From a checkpoint of a small transformer trained on Wikipedia: 22.8M parameters, a variant of Muon for these matrices.
Each number is 128 + 32 x the weight over its row's rms, rounded and kept within 0 to 255. Layers, rows and columns count from 0. Numbers have three digits each. The size before them is the row's rms in percent of the matrix's.

# layer 4 MLP up, 704x256, rms 0.0637, rows 181-217, columns 128-255
101:107164165103130136154125128149137111147096120231122142116149196126098130109094169169143171113131102171122126133085158187119133054129114102170132154129113119174050161131110100137102122124157117081081100163147140134140141110118147115161139132115144090143147129082133152115092143135133111144179060094190085078106102094114132027067115164098103153126148089124065075115164145135157102108168
096:160126209098046107137137123130163169184096147092166085098110116133120102102093123150100132125137161163150172137200161109119080107113131158096140144131119099107119153131110127050186080106103096123124230179095094143158129148063162184140143122134162071196098123150105133067128152161104169079097154113156166136166071159135141133123127106100161159148120150127109132184124137107163159095149
097:150076116158192103116093104087150103098117145184122123117122158135105163151128094130124156126178074154133148168116149077159168068106210089133130107112134157086084114100116160128110031099111096137103120108115155136174123148171199108122118114086157117101097111169188198118148141051095131130154109140150096096038202160104134146196111118118120092126108150180145130175180130098169165084131
085:070144110143105151137084121079106139130166132130156142132081150057092116143148129053141106162129079205142131156102127159116119140080140110102154082155073156122080114152105096148099119150139106136124073159141051189182107196079119116053132128162187109203157123118139175153152150161098131075184110107139184093117134092100110145115147138136141142147167104091152185116099130130166110096107
100:165124137084087103128135125108169127153120121130134087128128042122052109182169127103134122124114172180121155098086135117090134211167131046144161113150097141148146116073186138107141161150144081149150089116129129079166147126094157170162093136130114110197160096142170139129167112182077095124138142077116138158114157059071130141114096151128154088116145130071138083089134123140117186150133
103:084171175134098130100097113137168071132131133094129134072073080189067153170170084137166132105141133151097152119156098113111160141171108094141167153182143161135125121119143106162047088109140078138146109143119170113126089150154153177163103146178169140136097160083092114099144139177076164122111126086066131128103098137149132125143152112089133071105178158130149156095109157160141155177113
113:148117142136106149116054101098178117141185112137133129017123152084109147177192123119160168132164041132121144129182120161140094167172114149093163147106147130115120074129061102177143113060142143116156066184158137173132098173115111142119125168170185089131099161118103171108122073130098128148129143141111134142169117114075144145154093161128095125180171105104054175126110167147140179154177
096:194129159143140152128113159122219140147132155131103147171102134096166152188118087088114103118150109112090179093163153137140127114163161093153174184125166104178107129176108177159076101104063163107135095101131186077124144136140159094179081112156171087137123087114101120129081106120116178111150147128121128136167126058104100161182173133150158094139096161149127132077063117161129124134110
100:130077131131116115054104141137097130120127141195094090149088113124075175071094140110109136101164132154176136138056099135177089120056161132084111137127102127114109144148161108139163109032092067058175127080151105150093080183130050186129178141136138146092073090137121082110074124136112105127129126133218123116150118151139078178182132161119151084093092110095182162140169167191110132130117
107:190162164147175173081128135131154111136143115164118135099185124106119144131117174068113159091108119144111112148111125149142101124127166095147120163126069174136123133104082153116160102094187081132095134148081123073092131132110131138134120155138090104116100144139138141063151159111090071133142050110152127154141138165165122162193124090118130102145161105084078093149137140186101158190084
095:170151091070129150139176103113096129115123168105095138149120087116087161118130148144172059119105179139068131154119129149144176084142100122092160156149124119141171158170135172136120160106186151162051121184181131114184162099083181178107156181122122139100130137178095145160141114146159115099117117106134124109130103198189079142120122140107166145102123095140141122089020137160171144073154
095:166155094092096183099140159175135117126087143135130094110128142098124154140114139102116109146149121167165114181118149164082171149170087154091149134135117150156100125134207148129163201186127101069182119119167144117139177130187169107140150187101124145104143117077159145138159159089187095103153135135146134172140096139127168145122071148114171103085125171132114142093120153107102144157113
104:134172104108116124123106146135133112098109191135117142152145106144150129096127145124138050112133129181110152117106097083082121127159190142146143173102104150118167123198185150124191131133115121126100128112147087109116176086151078134096094104140150129098087224104128148138072126103092160142084151155170139125094080138122159106164088089130141074125111142094112174186167141124074110078096
101:169146128134143127134139095133142099168099140161088120117136080133088130134104103136097167152171074185180116142152112152169130150089075154131119159182183147152064106089152065120151144089167131142107114071128096109149139126129141115146119164180107169148074152164159075080156157114140098084123139177117110087122120111122087161156063156083095064108101151199089121154122149092114155146049
100:113173106095147102144150175171098128111089140134110142123131095104098109172127150140135096099112138149152145143147217045170181134148151117112147074128168080167113124122095105093138159185060060110134149101086139108159098115101117134097155169113113088121140152095092088042117109144141087061153109155163116090144161152150114102139109165153144110164140095165146171128145113135182124144100
106:142085162122068138173076126148113130169115109098147099083129132160209159139088135190074095112150105145145102084065142131137128143117073167191098103170137121167129130146153174121230152109126066179078130156100075118167142109110136125137155145099121130106152096122065127081053119227175091092113129165101137118157091124131154087116103150153128166112119134189157138143099193125089126111104
099:111138107200117147152139144143108120141094098055168132111149060153140102117174126192130190125130177089146127153131129101199094110181143107101141124132082168142090188132146046115201125125118083126124124162113136126075183114112143091166129129159137142146228078075156202105141137101165115156116142135137110117093041101112193157148132167132106136131121112191156182116091114154139177100076
097:069161133184148130103102176117096111162102135066059145105124120167135158095120174156152131067182136104175165148181084162070126112095126060152133172094131134092135066160170126121126188101137202128153119123102118083037144112089133088153136143113135111119106200156127175124126108126091177084092154033122091101173146136146171078157121134114088135134170120139145073153133106092107131144183
100:130096117137181243115138092099143103097096121129181125104169122091163119117125147172083141138101084095170132170114128107145097143161149195159125169196155126132167196110145174117130107127093113134151158112111167131079158129147153139076091139139162158053105124108154162189163155105092153125138151127144141199115122124104109112141133135152080148173122147171117147123109077096146095117161
098:104153135160084098151102135142147053119087122134147102160108133181130149147129173125147191138192094112085143094126142191078148162167024104174121173102145109134185104098226116087147077118126127162062162132109141086096183174078143158171161146068112167064154127104116136138141216107130104085136143097111110112152122131186091126123126099115092100076156109113108122087115100173104138181117
104:125162116118111126142137139170159127106089099072140104111154184112148105147103102108101148171085139149119145119140148098104111109134134150157129166139193127232157178153090078166153123102125118073132145116123165128112143101145154168130080128196104087162174140160148139086203146129116144134171107136107163096132099101134078164108119101139111153115064146147124133162082137128096132152088
108:131170119143060084152124117154148133174126136166144148115136144124107062058156135082124133055175165145132165077140114088173129105193178103129147184107133145132160185124167116107110110161096062085130115127103154118093137158123128071087122151138111170126110135161111095162121092153104131177180066173132099155154167150119157168158165166152156126033109074128131100187137131089165065110173
097:174119145097130170144188159170149131141142150159100157081119134129108109110102172087134118147121128122153119155150126116058135155117138155110097123098133141150131098093141085167079115110210157130116103122072095111166085127075133165127089138166104106097114081148133135070187136166095105069071093121108104135211140138078093107176133132134088143172149130136138160117161133147148028088128
092:157100088116097107150136161148113148152089145107172105110098132061151122121131178128151135117104060108115119154159126109109141118114145118124115162116128079134106127095079183154053129088145138102164082144149139128131155139150103178112181127119142162131141132104133115103078097123127100103120143122169162062160157089140141123116154142173117151154165095160141124124107099138165164170098
098:151094083114119147108123155185100125083093075140162215144117161174127104139210142175131100133124122167089162116131145144072099155148138111125134140145102156150180142129095185129128123157142107118158143173115187135173082088173153139107098115084073081202142176163121135036147171111116166159127110128146158119134095062112131081083109054124107112115125133139131117072100079148031094076167
096:065149102087092134143203131140104098129175073127162084175188129142118149120121114128131071110185142146101100176158188129144199104116115083128143119132114171127133191091166184142086188079147104078206120164100133143169158153131101177126107115142144172063193131162120141127092150161127148109144131110148107113171135169175146124136095098136126109138122143144157176116145128153143145091103
104:126106051098100137122224133128156096101165160160111097163093133132164132124090167130151109119104159146132171102166128098162119123109124129153051157177097159096086147118137134081136167162072155091169135124129081165059080101151163107111085145117141131141093082123139091115175114121154145187146102089121120141124149128076157138137155146098131210086177171084148134080179101184162081161138
102:213173075145141157141113151135126100128168141125178146180152102126110142143128070113056043097127168141087186174129130146151156113136082082136125174129091123146100151151128118108135154159101126122063096105151116141106096181132076153123082182104156103116112133127097138148120134125147160119129165118105155172139090153191162138129139111130132106113107129110092122126137071159118130150132
090:099120121192130119143121115142094088147146114095146108189102154147150171125102172152107182167165145152126132100142125127152111127115117126179078110099075038108125179147153188168101161168076103114068150094113126066122167181139135097152122168149147144113099164103084130141120106148122185164117166129136127105069116155069116093110125106090103156119118153107132088169181133109051109060156
104:154085165074106077110141096174135149164128104121211163145151091093136200096115120124175051073161153100129101123123144123144161161123108109125126077149099109114130096135131147135159149177061166161153143097148140060165082114124173138103137096122147108110132141168069141068115168135112137141137134101114171114129152130157152137120154196105111138146117167106140099113167132144153149082146
102:081077111092125136148157139180143153094149092156169095094119140141126100094100086151120152163113134161097089143119082124081188115095104146104092157121109097090142123141111133118170147066114132083127144088180089072119163099190073096132131099122116169100114142119100037144084102155143126130104139088072120104138102096148083145100134128114082172099101151121137136068099137124062185107148
092:116122138103055123105138083155160147116147157105133135108180179132067130193076177118111150156159110223105132141193122165119117125084146148180166138141218156140150119109147131121161087143168147068115170150121134105123157086081106110141143140106198128116190100136160120116143145082135103076099110159136104101151134150138124095110097163168129152142155110118147154155137137129125161067144
107:114116143142150122162128123104110134127130122115150104181153097051144173118105081086132144149133156145107129102057176088183099147090106099131124158157131171144107116165172156170091123115091165131132160121115096171154156144109162186127141102159090135075130130131135115146168118087094181154093087095120124174085168109131091128171145112100127095146074127173142131139174142133120130180222
107:091139171139149162116119118141130085153170189158179113146142089114062145121087194105133035100129177141115130111115154141111141123081149138144129049152077129126130115175120089133135095100172153139123178117118187062123147134130083138144129103120179144138120143119126186136154136145130057147113153090137088084158092108130134200122100113133100148072175148111130103108130122126185134117152
106:135147126108094135152172187115157097154116117102131100140075115181175134145128034130104160106117163141111113132114147151141123147159139030120177130126089140141091202134144147132147117132148190119156121188130136080120130073100190105199105118124154156160079144084098136165180115130081150146196074096121147131082093101143118166175130199113161145178105079128133118136188097167136133144134
103:147083167179052070168149075161109134209134150175112104107157154133097164160047140077136085085140107173059136161136156119120114197150144123161106138174125100129124127172134138142109153128063103207111183087113104131149143118060124146165097159134112127146137175160116159150109119157134125121162167112128137110111089128173112096131134156136099079070126088055165182129137103141144118140145
113:114139150151118159090115123148121132116089160117129101142126147139171139094131140098197159146189122173113091134086134138185127106111097084158131090158103141112092099104117097143165110100117152155133151127219116092085107137123166199140091112110106182143137109139104154093083104117108116085101059124138097174096159079101094152169156150141079124046087147149167166094116092175139145123128
# layer 4 MLP down (transposed), 704x256, rms 0.0342, rows 181-216, columns 128-255
106:114176128198106083139074124131136158111131107130126108109113138129160138102051133163096134128124087144164095157097144183134125148105216151095086125175139112132139159133160111146062108127131113040151111138079134195165118179115135152113090165150166184125128155147141126059145190085162152118110138132151112096047112129165138141117124098109143189088149176136033126126127128160112102150125
094:121115138102158136129095142117098153114144110112152097121158150123136247105144167175123123201166121213145067108131128162133141209174151152171094142123153144166140142138096123127141122106170163123146141159200144143130148093152110089171161113153085148113157097092166143079178107140073095143195141159114166134109166107075101147129115106152076135098129040130133071123164129165087162160152
102:130156162130103078115078086145153163154179139105138082092143125120117127143109096163182161099169176012113183191099159134120118134159102167145123105154139166149149176110127123132184130175110132119147158166135100105138148123107128120163123109152140131149149147150150142122114154129128107139097140126132178107065094200107152125167092159170119175161171090155153096157133185052134156100093
093:089143157119119130135146147180116155133126184112150118183155123165136210143148124066137154092098163063181129107114125104151166085173120102116146162130181107106162070127121140146117115139095114157119135073133174128077165004120147149131100098106114124140092126109121144136079100120133088135034226172139113091152118166191077149170136111173157206149114129129088109124115157146087130191107
104:179103149167099077132163081142187109113101131160111060157159133127115098150187112107170181066088074040089080136098106130061119102107140070164099112108129119108112138110129122123096149110226167156112103143024108087112105112107156170146114168126119082131149089174149098143135151109111105121110079117187103167172178098135073164094124082151112107077151099118155162084132182169139156138125
101:154122148117104143115112151171147141089145139130090119098100092183145156086131092138163136063161158149125162156110169172123115144080071154179080172139079144111120142130150148147231161150099145145132126201192112116175175180177170110103189205151120152103134150148099117162146153167110087118153124112093151140172123191142069136111104074173116109109158197172081106139093124176109130077134
121:115120099091146149121152176181137159113086149146133127096134099169100114161121114157121077113146144026119134092113156149101125171162176122118168134148153147135117171094180126158174130162103119169136166111120122165084115119139136131140119078131085169125135060160134103164138136036151146095148138136139124159139173093173111136101148136143120120169083097178149137067123109092199112168097
097:112159120116169109124151085145096135145085091154084119169091110157117114166143175127080144124098176092134108127136143120132128128155114151169115172109156161128094043159176182128088215116096155150161165132089153133142081100106169120184061126118111145096076135164085153149161061104112128119071116111117128132085094169140138115146149122135057120144128156129126121151122110136137092108092
102:126141088108154135162144131105130195208121169129143078091111146130094157185133127100091115069134183142121172119113083127143155083161094127165140097152144123125058100097120106122088050135132107116080129160122140073117130142139169166160107127079118124129133095197055151142173095133113117111074126119137126108141127094157129096116088136127143154117157106080148139148128194164080157116125
097:122169057120109151082158060150132144169141089130140126113098105178154117138126216071098108123174164060177123123093106109089139192096147118135094120142194140123123071144042098166193132076148128112152159063193176145117191118131102142095098111177116116099119164120132130078098117070111109129188168118077144174112140122134134123132172093152120116137140087140129096159102121158141137145108
098:138089113166106125079104100111111229145135153123093149164086169173136158150156128100094130103185066083111096120156145146115111100057110100075139060149141173102101126083116129181077132156115129146093129104121120160077111105112140127135124115105163128155110093151119085113130158115180121144152077132149162155143135107091123164105201117104115134133139104078135060169179120066084144138091
100:151111089155198180129096121091143170114126130064132148124159112063137132083155121123221131153086122084100152161094114187175137121165139140110145172137158127133131177193183119071141157117100144140165154196134133109172110090191128158120170118111068091143104097137157117157134149092125172142143082124123091150165121134093117063129131198125145174148145109122094134142098089155146168133108
103:125132189114140106120163102187104163077156122110094142156097157128185051175076116094077077170146121186057098115129146143120102121146113170057124114143160142121149111153130092174161126115117142143161098131155148097052111112176142118113173124158134131066118172182095117181134118129107179123155141111105108107169146167128149150101106177109130164147121093222062124120204126109120120134116
099:060110117119085103176094148098146131147172102170116127155182058151153174158112125137101147078109093208091134173150124112168122114111094065164089154116133117103084050108093118137103084093062141179095129062105155175155112137159078204144147082126140098095067112133060114172109160107178101094141155142116164136156106150139126186110172136121157087101134154110136111164176072091053091120121
100:136125103099152106100109078085113048114147153157023134152108148098140157150141148097122102153137139021139161125150170104097157145114124078095164161109113129190132108151139100134143134148115110078114090105191112073082164174164085141174101119107103085083108134089138080127105112157110149093133143167104129124153188121151091085188150112174120124150158130162137114149094137120132100118072
103:093158135157201125169142172099135109095100142109136145151155180107053130092115111112141155105063100218092167141133099158203147046154124155113177191118152132105154101199145169078106121116142093121127120122096113150125112104086193106073204167133208151115108082136137131177151137112130103112130149103143167095099148136178108167141150145128144113115130084078152162149149145163135112129184
097:095144111168143172068157151141110077086151106133120169049148079104105167099068132090129128103129164020046110112176135118178124123118165193093117145149124121130123126149104078130139152178110152108045100161135119104131080136187099080105123141150132163191152115106159106125109142102144086157184116148122058141106082113144121123106100112174150144127173105120186082147086168192091063150095
097:097095121074150123073196129067167167105128137204119140091155113102204154137106154118142081101128143086151150129180181081153118057066093070130134137136131110136097063120113139118112162148186103101156154192052134082183128172138124154071164149140108094128118186153136122096149095177193133146166110131174161105106165123099108101130151110101081139121129105175147131112096151105138088134110
097:169163126103161142171139146153128152078153066098179126138117121160170082114173149171160098107168116049125098122102150129171175137213088156103120159203148114181131069161030068070152138151147129144139199102181153127133137141129162160108180092149054097121200095084110119118141100096163149145116173161158137122151096197104112127145163072131147133126132128136114083155110138113109123136076
101:079098158138163098183108102144133143094152105090129100161180182093116118093111144047111143121081049025128144113096126084126048152081177141178173163118130151161191107076112141167171158107094105152197143101126151144137066115127147159116123092149141121150114104130133136177133099063136118128111114107150125175168127095109113105068133152090142128037086152138150119129108180119204160128151
106:168115109083131169106149118127156135132136164136078159180149114134108175124143198086117087187178168149146097169130129177098050109139190121180130045122149103102103215157157110142132101132145124138174145124177164140123128122195143179129147117141126144142112187066103147091148071084145152175128183113085152116087183102085132142121157090112128169141131132179158103101163086084144087132119
102:178119122133148170112110151152172087104167158153106136160136159122107074071114113109101151067100094105071160125130107095134068151108143112164145135049076126114094224127166142125145015122132166152087125106116195114141141158116103150145157128135143132144125124182130166184088110106104146165154126095128127134121122092115123101177151138146093135067134143141173103116160149088153110198182
096:138122143147051054096164208079164079153095127165183090098142082128124204088061208087127121134138151130134126151185158119115151090107110119088144184169125128121152218158141093112113187108094062086119140112128138132130148145101113065160157126156100161139197157132122097110154136164163117120187086127128106116120069167073135092132133051138168125100082140126191147194161166169101093102219
094:086190125125142189156101088169112171141130133118130109118181171200119103156090194136120090077160139148078194138140160139120131075110113146181105131141128116119153106131101169102147166140127130092131139141093057141163147149126148126123189159101096212113159124102118127109162170174132110108085102148118161113110159180057153116164123110157142158126151187084153164097122196161095140148121
091:131110116074160112188153182086158111090151144144145143150155086138124120071164114062151103174032061104102151121107097106093132117109164082163113096125190095132105064155154165118149124104194154141076122144112119114155125118121126171131165155134122157215115106096120194146140078094151116113116069126138155103155088110132146122099203190126176099139153085117100145153198077165115078125109
099:075128107131140080128143093157116186095101154123089144130127090146153174161073102058110115111103115081163198148128142136165188141126116185133103155132165151155078096108124093184066099139107124113135106136107108140121149150132066180134075142182141148138063131102145150073101082121184117110125142137124155102134145131145160095122143194116078072150163100210119093168127146108190128148094
100:161084148142147066129182134105133077105135087096166174081061078135118138121154058139171119134150121239141102155169164099100075085094147168116138109069131166133153128059139187126070151190157126111139156140133149140178091078154095104155114160110097113097141148148128134147112217189130104112144154131124102146205102102155096129112140094121136069081122106175173135128154120144139111133110
104:129123110084112132088105111133138119077166094059162130143141115098163142087175142150098103105160109111075143146110104208176138134142165059124136119063149179146107170171078093075193167142107163140169139128140116095146113107152150163104100125062120094185116110152138152163163073076168122195145108139118171126111067113109134137095116119142139149178139168140094081102140121175153121186129
115:122136091088156173107135106081157150175122060155149152063137126121092072099153086127137108124157079169117107075119176125126147142149184151095160128163139152142155068076120110115186141143170146149155155165114106188120101105088161157123133093158109143149169110140135120125147135085092095120121098116148147131153139071191142145153089140111105055164087079163114132095089151155168124160088
099:146094154134112119145130092098202128162157096100176147135113158127144119109175135140117130139133163004173157193141090106176135077124083114146107106140112125142142061156116127123169064126140090096110126142134142061107098143162133141113118075133111122083134149167105181121159186170146108145131187120104157101085149137117176084190102124159161169103125152110114153090074122212155125132117
106:129146099115146209128106159061171059161121110119088124123158187116129110108096122136086086145101090109151153128133203131167150186149120147162120130110177110068139130141167185159100150109104175149130176172087151063133103145097114096101184127167165156137160156124196121138099116127114096146131117083091095151121152067078155107188121116088116088098128125117166125130043073196121130146139
098:090127140159055127124098172136125130129116125128149145091126057166144157168124156094111117097086113156165130144146077139116106116092154140089056176152144092168170122128080054135079133094169099142099166149075124117124127139066109132048192129120185105152104113122106112100079110071142136124162141137146138125096220148129138131072147154123141127120163106136135123155135128107103081121130
107:116112118185153110143091110173090112116102165132149161113122091139174099118185108093085157174114144131071140131133061105204131068151123168147126161176091140101099172088153131113120153162129111110113116136098122090113073094110085116134134142047104097108147133059147152094127140132088123183129158113103129067160121105151185074142134122100065174136153075101156140084150095131162128113162
097:081089107132132153082126161173152102114194170164083114135097119084159112191108181175134144099146103196174058127124147137139166190092148158123201121126141129098104168093079140102107131123216145110177109094100144046083098135124151129106133122171110170152150119215146116143093163111104109123106121130127165178179165089145153113122133179162138115098095147129108160165111124172174077132149
102:116158164093096129148138126162133100138102132135080097063124112112115102140115100152129128163103090114153145169128100146120124172141179106154168119169087103155144097113101136124153125174147184119128120132089171113142117096088126101119177140174126097127124186079126121182151069115163202149128122126109135098110083115108121132116070160133142078095127189174063108161112148113167101152059
111:119158122130112125147148064141120162144153138191132163092127181149170148168121116111080118162165102203092153120150133139111077110132164117115145112198100113162168129131129124107113106143117110145170133138061146153146139111114141121103134181136111144160160158124130115087147138108115066144098141096134127181126071139132154126100141123090098124111091097148151076132181102053121091120100
# layer 4 MLP gate, 704x256, rms 0.0591, rows 182-217, columns 128-255
094:138085171115142069136136198087137171171095227129121096143125132123134126119146118093078147118151148105139095123132093147154119152191136092136102145180191125127156099184116153111110100166137149190195116124118109100124129151102094141190141126137145129170151130129128141140128079148162140122052128150125203156109121106165084105119151082091134111054142170113153112173185104096109117139116
105:102158215129126083171105108077097148162099140145108129120111106133117151104194103129149192066180114171165129105103138164130162065166136128142154119094136089116132074162081144067121069176150112071085124124145151102161130113110175129122102094140137157143141150145139110143087119178167112123112078106175132129161101153154145099111110077132202058159078176079123088155112135095108093112113
086:081162127170127133116083114141131106120157134125058095083046151115135114163115091126197174178146119160181107096138164102164142143069158131088160115143166154128114079097155104127113171158160181121094140091125108159137129175084131131099094168127118148104167085140179127094112120108084116074119148104115136094161118097147178074106087124086134092095159133152141119141101060148089069100103
106:110098126129134122160118133105129094188183148148162099128137111100106125158097150140076112103080154064142124176168095164111136136111141121124124102140110099088078121185130185131139126125188056146129068084153215153137135191071189062135149109132154138165154200092133113106148070110149132202098189071117121146134135128192177114118133128105126149129094155192117145138194086079148104170104
098:169159147129134127160120152116127128120181059153178128164104066091152141150136174065181123128164140076119146108142107123159130124130127144126115105099159128152111117175115141143096123051146072117127100145181140103105123081065107139089095134155158148157104133089099128099129132153135102126166084075175137105131109122125136083106133085126135136073114131160145154091100127129079122109089
107:182059199117148112117183159181098134151121149074162114189126082125115122092087147113071138103156166086144151124080186092119107146108138081119135123165158080044138153158218176077161135154095099127134215101123130125123119092187091086132109124172096147112127121112148123142149137122156135118140121123091120172145135108113127113074112079117158105140099098111095076122158143106103160103110
091:143118130160098067102160111143111155098140129221125145111130154092104094116143102124162140127116101161144143166093098090158104142089125142138141141140153048145095111128188146131131133209134108144198082110142138163122166152144086075131107139136121079125116101103106086166102140078125096130139119167163084161105136069139120117140127150108123163168088127080149119103148135099083147086119
104:163117141153092130134110148139126135128105122170101135153095087106084149133112104180153141117102063147149116063156140182087093108049145139099130103144123080164091080156160133147130132094099138146107105110164034160071141132156140058078136132111158110149105087141149138139087138124120096078155096123131122097108107131136103124166143121115128184103140121167147118168091136076185121091148
109:124162163123145107147083099160140151072138103141090131116147145145114071140085123140089172122142161138190120109106152121084179128133107197125096137142082152154147076138130195129129056101077132165060087115089183121113150137102127135161134167163133161117106125134142156144196162189141092132134123131157131097088096158183178117113143169077142108137168062131107221138062090153098160154113
098:149175186058109144155096173185107138152092112148139159163099179150118098129126113080158116157162117115106115105126155152132105155172069107107075154115091155117146140166123132129130129092079157143131174172085183128185138125187071078115172093142099075109151156097078147145098172066077143128130173046175142114114189145139117114090178189076094153161142085147128142106088141114093079123124
093:158158159128148173169067117110134184131102130104133091057121107095118099124086065178169146150147128083130124113109158144159142161106142175081140172070173149165067137172176182097121151122147173151146148138137133127132054126203130128086144156109113086113100111098169183130111139117203125117181101125090165130112119144078102139192176131144099093082087200109137157123051093151177081081102
101:147147117153097113107126110077112073126139180107116121133139117110120127111124122143096130077117142144155198150127101123121164140062136151174112225155166125142090129079107174154138134036179178119134116107128167122133130177096111087154130187113165158188166107080193087130076104161202126104086184146084115178164100130148117120130123103128110123117097096121127089148108094091137164149129
103:145171131095155103115081132097047103102196151114175170102077126117125163127122174156122170100161126097140155171127112159147078131080117096138159099151094126097083097090106119134130132120107165091124169148160117124141096108086087125158107084110074149096169113108209168096145103126080114181118140141095074103134144136157145140096140111110107149175105128102207093093148179075163101200167
103:114168121112062116073125134138161097116118118113117126157104105145105138109168138106096154098104161146151122151087224175157108148098190122078187114138158129117145122167160117162071170141158120109154160144130122038103090152111142091155175133101147065102094142119107124173115109177127119125106151147073140133090116102141088176159112123101113146156079122089095180153171178199102125151177
121:104121160156095069191100048102125094099117152103094103115142185150085121139075082126111137144157090126147094197099163142184216113156128161044085111136140067131116146159160133147177145116115134095092126126116132087162117139131159131135162106118075104118145136170133066140112181167147113104084120111061110137119108123085127169138098133171186162121160143109054102146101161187115149106114
096:143212070146123115164131110080099116142132152134122122115207144165113126084138208103122199120164161078134137076151118137107176113163116140145080099157083201132134091146096115158136133141091153132082119064154182126160109071157122125162128112145107184179156108108165159106150097172132122101065106089124122096117127189108126172085091123120148131084161095126105171127145129190062064138105
094:138143229114045093157193146128127110121147114133165105089061126171096124105100120145123152146140129172191189168131169085088106172114155096132088126120087168140179151177113101123146187192127125135146131151088117120121163082152143108094074128193100088118133101142104098145190127147135153124162109099162154129092102146170154115116135158112156111074163163141102128150087131119103136172134
109:204215111116087139162137128148122147138075152174117181146127087158185168113163129083109126112139065132204149075134074115198142118166113099123089078120112107150121153110135152145112125141105209168127124105137120154133125101069158083142116132068140138137102096139099190183095114161144097144148124169144145100206139160130142117149102068105125056115093142095132113118146115122090084119106
100:102117130107144141136146154147162098105133122099070120126108122133142110133148149129073122103140120144151086107118147108131173152185075145162130068065101073115116128178142176178176124150060131112147095103148085122161138130108076115143106066153141077115125140175181120173162082143137072149149153116108186112071113161093167080141164145113149137141113106113148111112093120137175114102110
098:159180118131048198159118127142111137132112110159127124155120117167101121116091130105089189132109122108132133137139172120159168103128153107111127160135164116166145135102110156159120083112113089155124165203113109120163075197135092136099090120166180129134140180141129191102072140141154132188084149151145120105148178166091094113144123118112131167132186116109136041121137091129076128084128
107:142136072137122092122078157168119118144140150166074113165098133129091182128088122076087142107162140135195180173126143153091083104119128125144105131065183146146134051089176085153125078140206132119148113107161134219133112132097095126102138113142176089111146130091157142151108156120147124183106148140148152175166124145119165180133124131136139126075151129170184146093137133112129124107192
090:085108136120084161168155130184153180108091121071143127073152132129103138112108192173128152147182086121132151167138145093051082170167122099106158117179167149188125089184147073166164132142124144112123114142174090146126167174117108126217042119221112177139218088122140137070094144125097132142171130139105175148181166144128152111187110095111151152130107129129121107163159109136147119111131
100:144122142140075140131151137069141165155080098085144108149089119105113089083126109099132095137151089165180152156119104125080080163114143117148154105145130151136111122172125113120185144145160103110116073067121120189156095116153034191118146137163091095119122072102161125131092153147124137182176206113067154087123152167127121088169183152123133141132163124174139178078091079157132133102122
097:120132082103150175106098139125185140137145125134074083154097164162098132089068096111118138091141107114106036099078099109148145137083165170128127174142101164102123076155098114165096083088087156090084096147142183098107120102133128074145148144159171167096092121130111074164109084138157116146095089147100135086157143112096144159134116145114146113073108148112115171128118129100120118129116
121:226125139151072122180088121128139068141159181113150165139126132158087117078150152165153166141111127123134106167111112153126078147172162046115136143111065106149160108128112107067127097057103118121163101152136130051181146117122171158125064094093167119135146107142153149170183118123130145105084136057100113148097190130109122126137147132127168130093120155105091126127117062137107169142110
101:110136176156148098114157148127162097135166170099070130109101165115195114158123021166172162108203148144145153189144124131154130045146117178164108117170135153132143115096183159141133093145112115119136098134110156134152104162176102139143169116155089135167159143108112120083132194115178094143131152123132135125138066180186101142157108079142116116122090141120109132102139143123093090067099
103:161128124131163119117110117176144095196131076119124107122092137142032174121084143097161143114152145121133096117127117135148121202109129124166131105095142162114167072195166174106191141095147120073086174089108133159152121116107089088137159075170199152115148141095117156109135137096108066127094180099143123146090138140132092160164151158088164101173188097119091108209112129177116158120118
101:175077127089147176135139137142132144173123122126149107070147119126113074106132090172135107121087100078156131110092143106130174107155152136088156174175179092168168084134124079101134154143102109169170101148134139153181076104103146122150102073159153124140153101132148089130150109118118109133102132164119102131118137031114126153177143092145098090142162089146103146144071072148119121126100
110:114102071147132115116166086122130112168166173155079092153106155165133097089129097114116143154103144167128161110077177098171060163164105084138099150105162140160064114159184218093050128091197080152095160100146128128136172130161108124170145153133117156136139148150112132140132121145092135121182137083153102170165075118146072124111115074111174106161100099118172122146228178100164093113123
096:122155154147088136167125150164097111147116153131101191138148118141097116136124183106134184068118115064123073129137105163194083150143133154160152103145164119136099092076166152127118154119134119127147148118132119115133104132116152112184089165183157131097156145122172183153159152164137110206079107121102144157203170083190092105137084130058107105185144112125138124104086127156144122139131
096:140111122101166153123099119145165159133110119154144144131143141123163150164086159089152126131186072190069115170207148081084125122162125100158138148140090123182077097120155171094130134124133193124142122148133113155152158053143185137186077059094100120113104105130094089115158143131153123058131176170087101127093124086151143138136159135111128157085142142157068173110172111174147160129097
113:104154129134124101173131124198053126153117126122132135157147132126080150090101181204146147109096139068183148147148105124164102156125101158106123183050109098084104149142135172118093125143228095120103101145077112126072140118137113093169148103100153097140118134050110105134131144117090126120142124137135119115133188162127129139171128124112086135121146080106158090173172146147128141161218
099:155159158157096144100115147118143088146162167074129110180145150115088132142083118149135164104125124080143148106114128107110166175122169173145220101181131096148088106133112128139116096134150187173191175137141154114086131102146159119071074088090155159063121154138104153119072096133119071082148116106165179112154086146098202170112094144105120145099123179154101093159161095201153161131093
100:164172129144069143151138157096162200133146131085067144103071106132146084128152140129125162102133157121147131147124195098114157108104077174120086148167173074097058086154086184087143080096137148149150117137125115173128151158118125111115141158106127086127107110115172128115093139131074119109116145194098135129153182181098120108139188061126161085183130163174154194137127114123137068167132
099:146142114115136140113109106156106083166118126091148089095153097115111166172124105108182149095128175127123115105088153111095100156163130175133087151125159085099134076130148119169138147087136155195126108151142110143123080069144086124167083163149157145102086168149092106099206165129164079119156146122049110135124126174114080103143135124158168094142106073098159185096054137103134111123119
106:132132068181126113072129036215073151133124120151161137095072103125163175116135099123048145088115136106146136102095183125132137139110214144163121168099101109119126126144158162173102167119110119104161102091083130108131086109119099108159143131055126109122145136129201143174136068109091134158149161144098156163127108158152158049128146124107106168162143151142155105147126140116148125097142